Part of a small language model's weights.
Size: 10 layers, width 192, 3 heads of 64 (1 for keys and values), vocabulary 4096, 6.99M parameters.
Training: a variant of SOAP for these matrices, 401M tokens, 3061 steps.
Each number is 50 + 15 x the weight over its row's rms, rounded and kept within 0 to 99. Layers, rows and columns count from 0. The size before them is the row's rms in percent of the matrix's.

# layer 4 MLP up, 768x192, rms 0.186, rows 456-470, columns 0-95
099:61 69 58 29 50 25 62 26 32 66 50 47 48 39 36 35 30 71 68 53 52 50 40 55 29 64 80 68 33 23 56 84 47 52 40 72 23 51 82 50 23 51 43 27 61 51 43 72 48 69 78 29 59 55 53 45 63 46 32 46 40 33 64 42 41 31 57 57 67 61 52 53 46 45 54 63 42 38 28 43 79 48 39 48 42 31 71 36 56 60 36 43 58 65 50 57
096:54 44 47 58 84 51 67 52 40 38 39 34 58 30 61 36 67 50 41 56 71 80 55 64 62 27 70 68 50 59 45 21 53 39 43 42 71 49 24 67 28 49 37 62 74 41 27 48 74 23 67 46 72 38 37 37 52 51 57 38 67 32 37 46 53 57 30 52 68 42 39 47 47 56 47 45 47 65 63 11 15 71 56 74 45 52 59 29 31 58 33 48 48 66 74 81
095:56 59 60 51 69 54 45 49 86 71 49 50 47 64 49 38 69 51 37 72 54 53 52 52 66 32 67 58 74 64 24 35 54 48 63 56 51 78 40 34 54 60 43 49 39 46 73 48 69 45 51 51 32 38 60 35 40 33 72 46 48 25 58 53 38 82 20 74 68 42 51 54 52 43 37 60 42 39 51 50 42 72 56 46 60 21 74 47 25 54 30 41 40 45 35 56
102:57 33 56 52 72 52 52 49 45 62 10 30 59 52 41 61 73 57 37 76 62 55 54 23 65 52 45 64 33 35 54 16 46 70 32 37 54 52 56 68 52 85 31 70 70 42 80 59 48 34 73 37 43 59 56 75 68 46 51 47 51 51 78 66 47 68 72 59 66 55 37 45 49 45 43 56 59 44 50 45 68 57 64 96 45 57 40 32 28 52 24 37 52 46 68 31
101:59 32 35 19 35 61 53 52 56 60 47 54 40 27 22 54 55 65 42 87 55 35 59 51 31 40 72 30 35 53 45 68 51 65 49 77 53 73 38 57 41 38 63 43 57 64 66 48 47 50 17 53 55 59 45 60 47 40 81 53 58 18 47 64 45 68 47 61 54 69 64 50 54 61 59 46 56 39 21 39 71 37 64 49 62 77 56 42 61 37 08 51 71 41 59 27
095:63 59 62 23 50 31 62 19 81 96 20 37 40 47 56 57 53 28 45 36 50 52 21 51 90 49 45 53 54 64 50 43 50 33 56 59 48 48 38 63 41 55 42 48 48 14 55 42 54 65 31 33 45 66 59 54 61 78 77 62 83 35 50 61 51 42 36 40 50 55 47 45 71 64 53 52 72 49 57 40 41 60 34 44 51 39 53 36 36 70 48 20 70 62 41 58
102:26 53 96 48 46 73 62 76 72 55 54 46 71 53 57 49 64 50 55 46 54 42 56 52 67 39 54 40 48 78 36 52 50 64 51 57 63 75 51 47 46 44 75 40 31 67 39 62 62 29 27 71 45 81 63 55 46 54 59 44 36 36 56 40 46 36 48 54 65 66 87 53 52 57 21 55 05 64 44 48 51 72 40 39 46 58 75 32 63 74 33 52 68 63 39 60
101:60 50 70 41 66 87 59 44 49 48 59 59 53 48 57 60 26 33 30 86 20 42 50 49 59 69 42 56 41 58 55 61 51 64 38 43 39 35 85 50 60 92 31 49 69 63 61 56 70 57 52 42 45 66 43 32 53 44 40 47 49 49 25 70 67 45 60 70 47 38 38 45 53 39 52 52 52 61 22 43 58 64 25 40 53 40 49 50 49 61 61 63 75 34 11 28
099:36 62 33 33 40 34 65 46 54 44 48 48 42 53 72 60 35 53 47 61 61 35 28 48 59 48 44 39 43 68 72 48 32 42 43 36 25 36 30 11 47 34 65 26 79 53 51 35 64 63 60 56 55 50 32 60 54 21 54 49 80 31 56 64 27 42 49 83 32 52 37 32 38 52 60 63 51 46 44 80 31 43 48 32 53 40 62 55 36 61 72 57 53 79 36 65
097:37 49 14 54 25 41 40 57 51 58 59 60 30 42 24 83 61 57 54 36 39 48 55 61 59 70 34 64 51 61 58 53 51 46 38 34 49 53 81 35 60 63 75 36 82 56 68 41 43 61 47 52 47 32 43 60 84 41 27 48 52 52 68 34 34 47 46 37 53 27 55 46 30 62 33 18 68 33 51 54 40 56 55 40 63 64 56 44 61 47 16 70 69 41 58 55
092:40 57 70 33 57 61 39 69 53 73 44 26 41 48 43 67 26 47 58 61 25 48 62 39 57 36 79 70 16 30 41 54 33 29 48 34 53 22 40 67 28 49 46 47 66 40 48 55 56 56 37 22 22 56 51 31 46 40 19 74 39 52 78 38 51 54 53 49 49 51 60 47 45 67 48 38 80 27 25 26 19 62 34 42 25 46 50 31 66 33 58 31 67 64 39 49
101:47 32 85 61 57 46 49 43 59 69 61 21 66 47 36 94 47 44 70 44 47 79 53 46 49 47 66 51 43 27 79 50 42 40 52 49 52 43 62 40 54 26 71 43 27 66 37 90 30 70 39 42 56 66 59 51 16 65 28 39 34 82 48 38 58 45 61 87 38 60 35 35 33 35 49 60 53 48 45 33 60 69 55 36 56 54 24 78 68 84 53 45 67 85 71 40
098:75 54 55 79 49 58 51 50 64 54 20 46 55 24 52 25 60 61 45 60 55 30 61 58 73 61 28 49 41 71 49 73 36 26 58 49 33 49 49 52 40 48 63 39 62 60 52 46 44 29 62 32 29 49 57 57 36 38 39 44 57 64 56 64 76 08 88 41 66 54 36 47 55 53 54 70 56 48 50 58 68 57 65 36 50 71 52 63 27 72 34 63 49 39 73 68
109:29 68 57 48 39 37 41 51 40 51 51 57 44 71 36 45 47 48 33 37 56 31 63 53 52 49 49 15 09 51 47 51 47 34 53 56 50 51 59 53 62 57 54 40 82 30 76 52 64 59 44 45 63 65 29 32 50 56 51 28 52 49 47 58 49 18 41 41 48 51 33 44 62 61 65 55 35 14 47 57 40 56 31 50 70 46 54 23 50 41 53 31 60 63 51 60
092:40 48 48 66 40 66 54 38 69 41 49 62 48 72 34 70 49 28 35 63 58 80 39 40 57 45 64 56 39 63 38 57 54 37 61 39 37 70 53 38 36 39 55 47 63 34 37 40 26 50 55 47 35 29 63 62 36 53 57 53 57 58 54 59 66 65 42 84 44 61 54 59 68 54 29 46 45 27 28 42 47 67 70 58 46 50 58 31 69 53 78 80 44 39 45 40